Part of a small language model's weights.
Size: 13 layers, width 128, 4 heads of 32 (2 for keys and values), MLP 320 SwiGLU, 4.34M parameters.
Training: a variant of SOAP for these matrices, 149M tokens, 3218 steps.
Each number is 128 + 32 x the weight over the matrix's rms, rounded and kept within 0 to 255. Layers, rows and columns count from 0. Numbers have three digits each.

# down: layer 9 MLP down (transposed), 320x128, rms 0.292, rows 177-211, columns 0-127
# gate: layer 9 MLP gate, 320x128, rms 0.274, rows 178-212, columns 0-127
# up: layer 9 MLP up, 320x128, rms 0.267, rows 178-212, columns 0-127
down177:113104093107130153104159216082132152129145108102107093146138131113165086144129100161110130164123111105102146110143142143144091112160155149156109140121087083138137139136108087115019070133159199068119135151096158095138191123138086138125187153136168118178125026108113153149142128102126179169150141177168135144160117133093127176125177121104222137105055134190133127097107128080163141111195
gate178:149237087103120099125123065120197150135128193088113141100128144128223102157085167204076171112092087073115153109087038172152133131113131136135134107083106109099104146073135118124158084148134120122124113151095109087123130137136140155131180148127183166194143103125126120092136148173126073123137138171068213173137089143082086187178119096181122110039174166131086142116127118137146177124093
up178:120085051145132164161192087119121114069088114052115133087124143157181136177131089117098128125113109101106111159174100148174149153123158200153083117191127102164063212107100134128196070131129191118110143099117203162168101199132163157102185185120169113105157156065153112141103179128167113129118097138127170116199215114104084153187149077136141151106142105098146167104141185089137098110111
down178:118172135236143128163157176165132104117118145121113161117085098077182138094130147102103149115156129128189120149148146079131139122100113107074083139094068152143181155153097105169054132143206157157104124137142085097126152126127118106111140163118157098138123088101090140120122117124120128118145123105092140052161180139051110116138060127149215039137080147117153127102139095116119098102092
gate179:100140139072095118112168102118138163126120087135097166108120168133169089147138137147060162113111111127163160098117181163111130171073113141146131081155125121169116113141168133115140156100125129082106109186131168090129166140127109158033146085098158151116161138147088101081107100142126125187068133089204076106221147183089116168142141138151127080158131145083195157111128152116141098093141
up179:167152105109151117139090077102107136155091148096128134142151135086169084134089125134144109058148072119133142068124148150128127149123146197143101181150167134108117111123131133089159146173124152125108200134150119115142156131112144100135142151094062117115137163128107098151142099065102144142172158165162113179128113134119137125140089130154141117175175125114105098140096127159093166112088
down179:171173097157107166164139085092125057111145105147102107118135067126098145103188117129197180141115120112124134179122130114155087059146129137155116130088176093115167163089119094075188162082112112117129153147182102191122137159125098165134094150140139083142124103172157135153152169174122111149067119071084150127158134099150154125071125145082101110191126102122107078130110129165157142145142
gate180:141138100144165124119127140192106131158115190111118086097163136161115138141177130147052111155119099145143116170130146144101138118125102058103130103199119086085153123146128170110178157148151105123105156104097092158101151126180164121137129132050114092108125143136097123114102145117099118077156073115158139090087180145109121148109099137166151126146151127089107126168051139123112072124119
up180:105164100120128155076103155128177080046136212173092125140147108101068105134159116134110085157083158159206144087132157157247119189160111134200150163148101117106078077141138104137105096079167153139087134106082114108145135091171126152179132065133121151159148137130168123156203091144146090137158055137158134128136111142167194113115102160156139153159150107071144147104152121055082121113169
down180:115081101095142108147104131137085148136197148110096145167155198170132148163144098142084091130127069127149128099131149167162145187099103107126134190152255136116112087171171158055153123130151119157179124089106112151113212146118148156161092062168184132083141189110117160184164135145109166106078101083184147106189099140150137099161162140140166137124111104067093141176097097163146109106139
gate181:110129054147126160155106086121185082157105040138129081127118135184107139107106106136045164110141072120138120148156150153149161181126134095109142123101099162117103077077131151136140135120145148091076114075134103109127105083064111149094135115156163101148111109170144171147150134170181135161178128131138091154182142116144148102138075108104134167121111064111086123150188146103129185151123
up181:135060088072175143067101103147143145142150075135143153141111151158078129168091130132111118131109062107189105097150109186122123110131101088081143175143128183181120188150161133133162144169083140121104118186150152178065086152111139115105074137105136164154183099157149086095133162134184081160178101083121115113153116115069111108112096068062119141097132132107128114105164160165088173098117
down181:092139167114186115104090120132106170115105100039122131079108117119147079110112160137161097128168129073077075113078137117073120196128123177140129142180205089126140146152192090157158116128131119125157145087159131140116136140157117109157124108103152069146164095077100082090112160143142146110193098085082127116107143134130179184103152149106122057136091210150093103157075139118187134161130
gate182:140148183148127116141138158103130114128128108107139123085116094146183067136154105082118137198071133084124129137126181179069122083174144067111112137147139094123095167119146165131175109116133098140109156106155157185123106181140100119114124125161187165102153136106080123078063082163086135115174103143160178184189130078090160114136106137120121135139066165157120100085126104146117137101126
up182:141097137173084147120107115141146084142127120171143106133084144147114148153145138095078163099150069121142112114135142096156092100190138166101136148085101118097131154105119155129166167139133108064203098103163092084173125126052143111152152094087157139109108093117122132130073157124138105126106115105122183135124104122102124143113156165095104151140107115195143116127175133122167109133152
down182:095105153147136137135052103144095102103173111081121125117122139071162145154128140126107079089093079091105152107126136187105161092092107146147129077105133130115122091139195146134119119152124179148174100130048127098078085104107112167076118159127086117124105092137162120191079111078129143088086141111148104107095117118138098120118125089154120070141110121143120136156102141083155099103151
gate183:172116109144107112085111138152066117127176154162122105111130103105126149073128108083161157105112171133111151163190155090123139159100123037114136124141119086080072137158164077109099120031103098198182168162151101120148125070151128135118159127120123128146068071111201101150088117166115063096110141149144112136089099167113152105168118094133114078113135137140187088158170139136158117103060
up183:132138115187106124123130159130122150114168080162115112088059156165079034122090202176087118159124160123147130144178146119208081130120138109186073123145151172149097084171126147080152160121121098188149059079155122149148105100123178139099100150110146106156125102125102099155061185064128098103160152137146136146153177105122140172106188135132147098148121178096150144152112134175062159100121
down183:155198154124122125126175156056166155052089115137077138122113193103133134132093109123117114160109104142108153173120109117144132124158140098224093074103093068111136066165184124122151110130149118168102109159131188129117110075116116120081100125108121124064099149143158117190166173163135095088070163159137118151155114173124109071188068142135152161110111181124106188090095088132117120185133
gate184:148100129174122157098098183129071084135165097136055168078097150076118102142148074131120117113137136106140112104112162146108086166190195133128055131124134094142110162099118201141168098137127115194034108133132150065132109126102067093136111121150135059088163081067099168108110157142100141091162092133143112143170096116076125167111117134180132127162150095150155082151166158157114101070094
up184:112139125132153176095146166141132129132159137109117139090135120071085147170122173097134122101084130120193125102096097135103041129160102120129134098189140092113140154102129156115155157146158174079103139092102144144090127153099131138130109183127138128136111156138098096090140177107086133138172174213172108149140135127144131151114132113199150104118150129176174152119170155111127084108107
down184:104129133146114108099113124127121124107198094193076107088125112140130138173089157136173134106094138108135092080129156119152090140093125115121170123113177104115133133125131082042092195112112054112145098139115145135070069093106159153119151142105090150110155125080102109059107145183104136175111142114113135160190120160108154130147120088152097141128091111146173114116161144134095169170124
gate185:181115084225078141143128107161076108140120125119100100187041155148161116171170116163161129098196153113123126172173124096084073137147167124106150176097110112174138107114127120107171142210113053125160195101102175188166076128138141111052119112114102150161130098128116127101136041107091161084118150070141095181071112153140123163087164085094162113130196122157134079136130143096086090122156
up185:091151100052193116116140089059167167151118151148115149050129099058131149133112115124100160140127109123124099099109132107138114113085106150127166107100101173130096175157158166143124118107181120100119091114080116134104114108153239107143186119150166114162136153114107115131163112110081088156152089107129099105134122033138113145140125144168132177092082147126123116155099092093172138158102
down185:077106099068108136101116120145144171120138083157155168144157149092141145133161100176066107126094104095184168138117117136101159138098126108086142105163238128143107181127135088207095149108151139150183131097146112159075188125184148058118161132172133136190119156115187105144104137166113134142140167152101156129112114122137105149090140162111126116104125150153149163094139154155094168182103
gate186:162140163123177138082121063064074075087161103139149139110116124138092130136123160170195102163094198055128122101111121106130132156110098163119106183087118098104090142112158131171166065112083140192165081148151128104101179132106077095099154126122168160161116102155125164186118121116130097111086116103155170122162138154151144131146109143098130121132114102137082146100148107156144126151177
up186:121111097193136173102099134180131120155127120148146135167113107094129150095128165154193111160152164115094091118171152204123078102141169117132037128142078143200118124162197089127142150097163079166113081141142101130066169121063128119102117149099148093096056129148105149119189131139158118136094154114158162121151145151034174122121124130156152084138164169139149138141154153129166151127122
down186:172148147100146137101139109101063139136152089070169117156136143134101147044112147115067082129128147112152155093101141065075127094198208107154095136178115153107104141136091130137133198183157154211155062147174131119097155148110126074061186130139185130115068087146095120104121146161179153105111113147096147112147148144171119097165087132091136194125163089159094149141187120136199125123134
gate187:107133148171138096108062096166130091141127145161160071089166180118188154179145072128080145071132120136126117146217139127155141151062174069099195148143111172097105118131066168151150187120133143081114165127093219105134147076127170099065148140098157093102119151054155080064097160089118075180181150155147135119135100108191139133130100092163107093137109108129117123152176147093141140159109
up187:152137135161105096094102128185144123124141151112094127089146148077110129112184140090160146142089083075179073152129151079137128178132146111146120129126124120164134149137147079142162232113040120157113141157163187135135142154146212138146129157189132134100105116115145119173112087068145149136135104124166119154093172103118085120142139136128145157149148175134120057160104135155181107156133
down187:151137157213138079051146153149140126097161182090125102112119116110184148121165119145111132152122099127175115103169156110110174121078170167114126143146056151079143138124110109143105173159155176094076207102143125139127096151180181068127101131108148134071114151118144095111147151070129081110106154132123160127124139121126104147113111104119129134129161146110120169151092122139109121146132
gate188:128117171141160160091140118152098130115181137165144112170114171203175079092167142157106099107184106085098112124148155154108083152129142120101182127103088118127117110203151138121157150112116138076108132141102165147094044113152126135113160131144155135109158164098114136129134116133129099129104124111093141130086126082141110125170091103083168064133130171169125094144095170137087162142171
up188:097136098069166109161042150135048113094116060144174150091117144085103114114147119147041160127127089148141189104096100088079104108094144124112098093126107111077144139193122114106148052144137108074121137164070190158165110129141128191152091059241174121168112175154137071186112156167127198177143123110121072180180121107159162167073034184167128134114154113122143124150066104117114095098141
down188:086120108106157119112085163058098165054129077166162156147155114130132143139137110122105110195105183187121155118124133111065139074152107120141152092143255168133144073142083093183100097113149150142145147068131078162140156208132130176118174123198141104147118150143126096153171115168122116095127127199108152164116113165143172174147098165167084158090141065076080091075089132140084199108080
gate189:102156091086161183101100176113153089180135113169166123175177138155140112112129104097120144090059084130092129071112138098104135158137168121072127173118129149085143162086127111138135095148176149165130151152159135143160148140065081126129131149083156100135134106166099112118176143167155190106121098116178072048164139149161103153090132099121127102043123091122124177127125154168150141118108
up189:135160090106184150123089104091152174092209115117147124170172151108165116131105115117091176080108142178121148139117103085061153121146179118182114144143137140164072119115090134130137122125145144174100164148168158160144110095129104104158151150124116107130107106078179133096119182104082164135123095137144155126181148173159092145085140129145085081169144154190124127103095148103136078126118
down189:091154124158103123097142112132102180115068173119125094179086171176140142130180107188108083127119098071142154114074112099143151160076117108138108124121224081129143104146110141127176117083099102110105151141111126200116132098188175134114153122107148091173117124100128108166089141098113114191138131135135170174126127129103163145131176085104115112161117124108128155127127068098093082148168
gate190:153106137139171127130164130140116149130120151085133098183051112141132109201172090128092199147158088135133093134092140118133160106093167168142118110112097119139152175084201084140095098128126188116115132044128111122087132135108156242152114178169196110113121161164161144090140137090093152091163142114152132146125165173149095090188153112186165118094155128163133150158187130132129115135106
up190:073115116142111184086159190138160052126121078161107135132076091074103095193150104145124128112138198130119090092109142122174153139123151093158139127160189119165081110041099142133171155132088089163115137139084189124101098116109082068147148149112175159138207118086154071120184084132116141135108128124115129132118149096128098166139094117169123090180163079142191156142114183167168151090075
down190:147120140161140131103147177160081120147087099160177151089114157161143122186203123130125163100174097081153102145124156098138126141128173128110147125123200131182124129081159113122137149120146140152129150129174040159168095113149095124117151139109101174125101142184139083158127104086149138168116109057116087095094112116099138145167139135138106135191105092073157135172095108108134146167137
gate191:147162212157079157053169111107098134155157144173113094165144139085114060122133099172169105115171159099096083104078121114149075138103168067149056095084058132169114120089166111154160055151105092169123098106157146144104075140133123132103096156083140046089108095135097106043196182117148127120061117169152090123104115039175130140169092115141128066166152108145098153142170163083149096142172
up191:102085085124110158103134104102131113192156109175135089146120097183153141132108111170174078137106135065105097193133110108138141102064073139142115198116159124092133132089095094127107139151103077101143162167104106148067191160139075134172225099108139143116147104125094130162071140093091158119149147104105141146128160154176141117132126173067129083134210183091165129175207068196169128130126
down191:182153141127121162099164113140081069148223167140066111173107122112082103095117120190163073130148164103137151137154090138140116207079066119133098051148075210066149169086127115130176159158089138136159132070151161139096156044120151100122144205143109099119125134098120150132143101068097103133127186107123159103184119171081080144110116097135124155106179102097131119126114107147094145131136
gate192:110151089139123125128133147145088129141159130158149075114126100133123165149060136130130157111135149134090108172154151145084151120141065129113124135158173116129076096109103168110085135125110136101124108112125134081138147109080131072121177096093128153109102161126102136124123141161146144150181151153101088173125132099139151112167140130117142127092133099176132064128177136142100109100149
up192:166133187140162180095130107119126114127145112161126142111143130149139113113136178063080162158161147154199134140144086091118126177160145161124093144154081156093127068099158174176114132155101136126076168118102091061135092104073154161094134095158115119192146107097135135115096061096163083121162141160111139091112151124074112105149121090146119111143139167116178127145178151132138085127213
down192:090078050154151134161074143147163160122162110124109115092077161146114121132102093117137128098054118105091103171112120130082145078129039162111164090095110124140132184161140109089149115105140155066157115133172154143116126105155129088131137185139155137125101088131149137131125140186158121117139098111117087112124160123132128126210126124133120182151135093117088143112071117178177135134105
gate193:134131139110156126099112185097103137135155121068133076153183119136126100087127122081148140084152090089098092161134121131104094116175074095085169162149144127138115134082148068146123180089081107139159126122145152136156121126100077153160096149116098082144106129153058129134123126169090124118103189131074077150165136149118091086134193149102149102130111103094111137124094127119152099147133
up193:098152079060096155160088170165086144111108113103109135125120091114180080148095153112126130100146169096133121127148155105082099145135089130075152158101147096098092142140125082138128152150140127179137125151117116124160116110153113205101145150125121069115175092099135167152156145115107097148111097122097113131200126140082109081133104163134154124091132173149124132098117117126072124121094
down193:077119101108188155159126151142149139111156126131115106165155147079135135124150165129088156109073101128084112095121135124119169127158105121146157099071174113084070054103128108099148060165159082143123165120115133111185105118093141152116082154115142168083154129079150088119127101133112177124135120202170113132125140178118148148095134116139177123126076125138066121130113208101167128145158
gate194:067102158091121066130134143129115081162121135110165090145148154136173070137094124106117171081148152163145168101067102147157148092146172134041099146154073090105215164047056176150180106114140121118121071097110055101072098167090169099082070065108150099110136074130120109150182108104104066083126139117081158143105098151137091098075151134082130158110093118121104181220093127100100125124135
up194:133120133143122097115086171137119138132108156153142153156132127209032178132100167133159091146119142137151083090160137186105105172125173209139172177186112106122140091141116162109166148171112113104163119158150151180136134168058106102156112099144049131184107155176122117098145094085153126137104120101086141135057123171158185126139161120169149175147167118126118100116153153055123188105124
down194:087137110149119102125150127130078169107152104122128133080064152089144090131115118148055136112113092132119131089100142082170148150156116101068130152126152071110124096154143170187114079194135148127108105135114075096062186136103088155128091107149112103157151119148119151127122126118124106208098068184126094098121099124062145141118184100172131138166156158138089114116065183125092100096112
gate195:155107119105139107136170153152092081173124109176073182150170075168148201118115065137123074125147145123087174041119084108157118125104123154087120170139111114077126176104108127158147155154092204109131137094125084060114162069125106132081142142155186103144164122130171076126096103124150123089171106131198153149165113118083145141145100083107165089113154148129163146173172126088112134131109
up195:136136119042142080163139125110108129065092156160144143082118102125164131158120149146108111172085111108152103100063148132159146171104132171184121134152163064189098053149179118123076059141154133124140124129094099141118105109129096184110154094200095178094156098107154134110113183134125184134165154145097076120157164118127167170126167143100111162163189079119099143123165064091069052110128
down195:134153121151143111093148179117148181149090165094133120133140143092136119167114139123117120179117124114156176039152092156132096143186073148212101048188121177153138144156165101086092103103159125164086192124040178139116118048121156127131155129141128095097154092155163116141138130155119088110190102153134116149145118176091146133144105140099135148167093075138095149151172056096053153100186
gate196:127113084139121183132125135137099135121134160112098166037099092118183107148139132108089139103127070137093098118115171166093143127135096097097171167147113119152177132125171103131132126095087120147125145151127156132095059156099091186088117095066070121160173124106103133118132096065057191184119117148110109137125142154102198133141140149128190101096160122101138127133151088110113119095169
up196:244103162156162125134127139112112125136114160149099103136139119119130143176130156049175127141125065114088112139174126132129114150124160124149108124057159132151134133174148206143068145150103187116111089197119116163127160115127144110137188105110100171104091137158136184101167108127111096145130108102155133097108123080103111134204108115140119075057077153123163090142081209124117110208159
down196:118128120170148090143106061147117182225079132124105146199173136108104084148110147156132170112147138166116095141139136169206049155152147095191074125107041088164118187087134121130138229154187143164176071128128097138145125109087081124156131157113154112138108128144084143128160176096123097144138123178099140069118126122127074113084120123073078144165082105155168116115088145132138085192120
gate197:098132094140171102140138109128153061089131123113137120152156123161031105167155159132109145143064186109131101155153084094134084150079110140168172109146181074190191145130156131140171088138126117115114150107137154159105126103151109202157093105090142137087113122133165081099120162126179140184137164135173149122152143105065127140070111139164133144104158128106139167157131119132110119126107
up197:161143103182139147166215127144182129055117184101083169066123144148097156093096133116149172101099089159099145210101154127155158201098221167122136062132128142124136126147114148107152150182193146139131157084139122146129092152147149137182151171143074163078106131133109146140073104131130180162143102112113125138100179149153069137158128123163097141102119153106137113114135108144180126117103
down197:117133118167183167172130103099065119144132175125165085154132129153133134116175148134175190140153100164105125176172114127118131142168141120193086115156081199093114142181118170163144138118152119066129117114111100109106156078161117081169108112105151125062097097135177113198114109066151124084097196130127115115084197067117115140132078114102141127105138079124128179146113107151188093158112
gate198:119127150133104194154080125138136079116067157154140123136149086139084093146198132200119114088126142122128162181139150134130187131151068073160091173168145105132147122078136155152107140103134105142154136154116143115124092121129130153129159153152156105074123156125147121133113068136029168139138154140140183138147084069136127100073171102163101168115040116091078126196176092097127172177118
up198:167100129152188104145166117119108142159164134179115192175077117185146127142152103110076121143168094122133149156134134138122168144170134167093073065139108070062140139146190124135122137149103174196111149129091024114108107142158146130157143129127141175110156150109124070132063109135137098073224138181115161151182160155196154129093138099154131136159091147111179112154094088172104141195088
down198:141089191166084183159150144148132106147113074126158156090109126143099136160116126150132108134167164101089181095171136175177158098181111092121088108172080149153169115133140061147148134118130146181101134114212088138182144141126150163121105121115123196135155135160086185086137145145105185064097102186147146148115146115119120113102150134089132086107097136111113093132152197031086188116148
gate199:138136142133141123150173147129110105180162087145149131099180089115136115100149093096118168134133187125183145113114132160130138122150126125073085183122146125141092135143176132166144206055181154162125116112123107118157117095120073088137120094121133136111102086156124111146134185165117148104134102151158076129087093126132118113146151128135122156105134130196107057197137087108140139125168
up199:137144085110112149151121146165089114137148067133069158129172088111107146078174117134185156100157141154183121105151098138144165114116104095118153149149095155174157161135156139172139148141169142123100125107144161156103130078082108129129125109145144128134159128135175161115179105136100175140154128090185114138143138151089121086136133104128155106122104142155121105113128123092166141133189
down199:121117120187121112086090134144137176060138161072132133145108148111095118173118174159093102119095135111102164105070142127127091126115131123138147118105175169119133154192129135042106113169071136104121147191127069169149115170088170132149195128169113180124119125122135103128119121161119126129131098127107117148103158132087129151084130116138216109169186117094112127124126135148129159178129
gate200:048136127156133084140102135128109130123099139133143092081112083151144122143175144112199140097157139122099077151082149136146130130125150145064108131079104130142125162137133118135109088102185120161069110125135110101119066166097140147131201147162099126146060094194138139122128140138155143133148156157165094128093080144140109155089137099080146175128171065097096096154164106154165046136155
up200:165126141167079138102129104198148160122097079128150127125110177113108098166157159139146140119092093097139112081112144141133126149104123111095096157114125104124114122119087128139082109120160117107143111111059156088164090124087140079166148212136116124129140107145150188152107083157134137112118137119087115112100131181116091178146124116093118142109141072111095111147162144079139147111147
down200:095118114045149119146111087163103155095128135128110125127103140173104161112073147118144188107124117136169153120125108171100143161113144156124187151123111106121117170072137114105169153111121084127145136120164075167125150118195140182088082065135114152167112127115112102146099146120086112125163182093134127169147084111124158132084148129157126139155071127127155082132077116127108131136097
gate201:155128140206081133165132123161124119127145109132164103154109071096098102156177084109182126166128116160114125214110148123105127135148173171191196133143139093107160100119117159148117112116114135122151098133100158130168113172101054112109140122059147123133137080103201104144155139207096070103147103151112105136135107117082094077218147112144129121086157133137116092123163175110035152116149
up201:105158080144134088172135100149092118108090124160123086025111075131208156124113109133088130139075131102153191113141106134150106148083102140121113135156210134143125153152165149054079158128127137097154113128123141163123125102140105172156185178170123124118108100179139122086116055109133065073185165121143144156130159109082138122124077114091154090078186146059135153141117092136132097121160
down201:155178151133119095094114111116093131133077128086140177170223131137121147149104178112209123121126142079118129150102167147152132084086078120144187104181196147132150146123125103206130118091142075160193082135169175191116103111065144129175114116128119141116146097102140171087157151151178120092079180172085184176174126170097108123102077139083077168150150195065111142094159123116196138209146
gate202:093143110103151093109159093152158102100071112137166159125163145122149106157138097123112172131138165147150156187131132126096123110162133166040138127144180090115115148106083113121131118108121081122123168079080149106102114132120089170102158127109133158157131131135106143086128170093073202090145141169081145127152114120124106074087138173105120081103123107117109158122173125104121112120101
up202:143129136101113106110116076149108164117140179130109133086087159113142086075129108101078143111123124138170133078133115141162106143213095124117085116183107154129208092142185110155150093074135126152141081123126146068123132151110100101122117104157123151126213106122160129122115112113133136103093147116114146160186117151126102077185076135161146124109148137084110178126098082118158093096095
down202:112140111066147092099179140159127078159127109134150129082106088149111147124126103112255136155177138171131083155126137121112091154113145163091154118110169088127159166135117144109130152142130101129098236140110088172180162108176139163113091109084164134141096136136082081108142167142172164102183105137105137125134102167108086114067170167129137101137116107180086132115142124113076144171139
gate203:120192104137116102107102098159124090136127085192178190118158105103094178121183127140084139130142135130144122100171194121096151116118130131128144111138104146105155147136114127120065114054162149082117084140122135088090150063116149151119145175200101166166164118143096118102135172119118114114210160193127133118144103158107112175107122144179138124100101095069134157125159145118118101105129
up203:148150183133109077101080142138117139129110154127123115088106135048141130121143141147088147146129141144118099099105162111082073110131078103172073161111140127097135175145156082175050114087117081151073214143124173135149159105146160144128170144167118128096130087098086167135090128142160144155156108136141156143098160118129092165121132125100089104138160090150093118150106114091166110101137
down203:164126131084112165118177146123174140155157169109120060073136105104105189095125159167190110163110111148099096094109170161124100123092122146131155159116129112099124142121105182124098112143147121114076166077118159164137132107102177139067105151152107106092112096120095149124138156102151174153135174130070073112150107131075097162163191182128091156145155145148126113138085149129134101145136
gate204:102161129062147121117154163129165063161185095169125131195151117150165039109117130195144113123125124109141169180167095112105156144131084120132127133057143151117087124096136152153125130129165113205166145101125159165131132145184118151116144118137104070062158113096169120143048148122060129110184075121136130121137145114138093112164138147137156147162140050212124137146126102143152073168101
up204:148135131067055146139188059148176138127084140150075136116074123155067131075149059131108131172185173160121219076114085134211112140087128106072139130131151140159110110120150189144121137126175133167110164124108157125119125157036143126131082131066090097114091105144131148155147118186070140159130168107178124108110141128084162176148115122163110083188130141048181093158129071155162036084079
down204:173142154134087128085171128094099142147107219185151133146136149131131138119163212103109176190127134144126129151099068140112091188153053090119186142165105160129171122121105155031132161093112127073057115187145148154157155102145121127125059141118148156119202173109174117235142137134122169175110165066134147110093137158109156103090141109153117133095117091146149118149129139229179124103187
gate205:067148128147164084150117182188064072123117088207113134168147164107115177081091104159116117106089134169151078148097162142112152148114132145113195117121155141072141114170116112139153096114138142092115190115174184111163111047098143195154089119128174074089124132116086164151142152121165131092153165117122068114112166115095119152093084153127180129100150174139102146148094116135140066181095
up205:106109145143128071119143153157112112192090131080117057137124093144145121162135245115060085136154097170139144149129143107099139097100113099098092223110151129111170097094106150124120113102163138123197108091129104128109118047075126111119118147112117092174126158082129116073158112129147184157101152148123125107112150094164111072143138099116174099091136117071147067177123137156144134169112
down205:179126163145096148207118127102096179122106144100103099153118164082145150125117192074100138115112180095069136130126109141201118126160190126172114149123102154178104113125100104083117190146084115145205094096094131184139149147100106142071164120115042137111091066166189154114102151074170146158134093155147124109130154137147121092190106124139112068135093148105140139097150133125152106125143
gate206:038175105110167117114094096190152093107172177189135131184137133162090148120169110126086156138113129090160128098063155085182148124121127118094118094103186074178082124122079114141100095064091115123110156149151096104097130178165156162132193141129116072092091144154151157106171169156153096121172150126098117177159107153137092071133110077028185127164112103112134078125135059125085112070079
up206:124140091157099113113108171124078140144054120142154179160114154156106136147105144156169132105126061126162115186125101135098124061202108127142135188087125130170041114153137108136157120086146146182219123085179125126107155111183192139146163148082115142135088187129144167144161145113188057146118070171111092104076139105118111087191170194145162141038113192111138118129144095052095139135121
down206:083130091158143119130167117169112133129115118139126103105149106137110138075161164088122126080143093076062058063131116105143090224112153118065184117114077158157126168129125116156065122113105152158096131153089177112157162143135077113132117176155115111121162110157138104111136117116133111104180157098129119162129103114095141075057125161119172092171097117111104043157092092167105112067094
gate207:139121138140134125129131149129114144092123163150182117114125123165132124108189151140138101156098125134107151157139090091128120132167123132118148209145107118092152137061168204095168148164145195086096100106176109047142129134096104174127107110128172137101124170187129177118113098088143111111109089179101095149116112123058048072111180152076161177125127157147170078191155092105110103134121
up207:128139114179100092093117102168138110174101149197092202159139098151150128146116099127172166168153135165151189091143154088152136131161134137130133140122176112142114121156109134123166150074145114102177143139121163132159178172122130114102180088115134116185152058138147154097123171108094102128146139163182137126146148111149153073124128113088125143152139142114141084129134163142196141144145
down207:100097189111151115144107168108086149125111105107137155150154152091134152137192149135126114068161140162147092176142166131172140137127105155136092083121145113137072184164099126077125105081146059082162101091089111143130125093087160136087111144189130107101129083112159084128162097175111039126095110182117158126110101138152157125115130129087152116087123166179089114083128148077167120164125
gate208:078084159150124087084139155117133140096156130129122118118158096168203123137117082102180134129138140155104112155069151142110087185114065143150105074180113104090090078131106138133140099078142174235128162113200066144108139129175153153135128087108167121186154116108135119132102088075219086099121161068133157189079121131170198112142175150136120101111129116122127150200167094152172110091131
up208:133083176121112079114132100165152101128138206159126066127094148143120079120095134127164088141102119100119118152166137120111097122175144162172112158142090110126090106112130102097135104106166153126123151178094102072123144159117144087155110080129139116144122194136158100074128133079122082114105106130100192081100104130135140081143128103198187131167128079050170095125157128095175112129087
down208:122082123159065117162162162115169096095072099128129087138109117064122140145136132119094152172114131187086128105161127116163125093138086202133094090115122141156099082151092135104062139151154203112123110142087057129155149099110091150155137132105129122134156113136080160077143130094210095102099133117135110138111150111152122114087154087155113161073099079095139080104157111127173184109102
gate209:113131200117115107139124064226077145128156142094119092117134135102075152134102111096130157117089126101156176114105152127089146117127204081159148118120143115095081063133103165166129116105101076098139122154173147116088142124125137127121100083095068153092129122102112177159139145157135151160106113106085104125094169115181155108164113192154204094132193183091118116087110124140138098053140
up209:171148103168126079146119114078090139155115159090176136097141121109104126193166143096114046083116116097138178080135123131114113132126099116137116106047122104112103117087092176131111117064081110129142117149140117142093095145127129177171093136093143100132135137135174125218160192210107166128148175199119184112101139055131108082141103113115111136108127143166124143106132138119112122151088
down209:128128136095109091111207097136157097178183157183105148141129115100152164090135122139179098144141128102097135162125138145107069160154116090131120139124155110104083102141118116087105149171085169113170177153104142116165143015099118163126095122090138155105114124152184087084173161128099109135120093099141132114125141105130069132123099144119150107083140125179108132091154088116131088116106
gate210:053117163146170142149106128075144123114169108170160081188172136117114107173099112146122119146136122131148134110111141126103132195144104123145151169138097142146122143069146096156081115109171170146070147103153116078146120092134095136149104154116103105148135091114100150176168192092112120090141074077097110118130113072125054163149144148107131167096138098179150065154127144146172130080167
up210:156111136105122167086205127134146134133146110144082106181033163091135182138115120094135174130141169154107099110061071060093160126080137111090140200113100127135158123163090116156122145164171162113147166113125137085108110148064088097140107122156125084106162097192160171111124128106122128138093145114132122151138154146143155138145138092131096105135145174122157207091089077170180181082135
down210:163124131147129166106112130126137144112098131117121105147143144114103115163170143161083168128107138141082080153144157143095138149112089186141148135142186149134120099160135126076107110104140102176198104111092094124137088114160144114122162108093115148119113117152130195122051123134104170182122166132098129143097170119147157094141117129133078173124086098117158178120079068143115159147087
gate211:122097118126162125154098090189102119105172116146136118107126159133140112110086129099104165158069182160134135103109145106138150117117202102149098077189098086101153109141121160098095149081105113133075078126149120160093151175129178134142104091155157101154142127082150157107122107185048133153106120148077078097096071184126126123123117138115157100133111102156127153141155208119133142070098
up211:060095112121145114118205089119179079146146117145169213127118102060133161110150126125123114082091132164119106143132110066140151118171103089091159129176126121126153126167141147102182123142172078130191146149108114152125137133142185119112116164121126185114180101097111158124122138171098109205149126131137098174098121146147101150149094158109066108093133091130176090138118147122188114130108
down211:143131108138145133134126091157158085126117114084145112103124124104119189086147081120128137106113162111071118131159129139147116164113113073119116175111130161060173127104094130123119119169159155133149201136125075137141152105141104091109145148134097192121091045155139112106191101152122138191143130104089128160166176133197130104096111144170149140116138139083172064173104142124153170129102
gate212:155151131172143095057182134187129081123139111092145114157172196112151154153148167159067132152111143154147171128180120112062152148151133150152153157150159093172156152146105102139152176140136117241140123111139134153094118140131102117095114124179143158134146162140119162092125142134120147123110101192126102088118125144117107131125168110057104082117128120180076137128124109125086092154137
up212:167121165137161089127074111146090088156133149060039108135104174129117109157188177125125123094148141113167175170132160151042182096156103116100133102117132149135142099109131110125121121146163110111114127109159133107100156131151097091121125108127172099139147122161140131118145116095127102138087146143107125205100190166123138122129135111069111090146142175168125101130125111113110156134087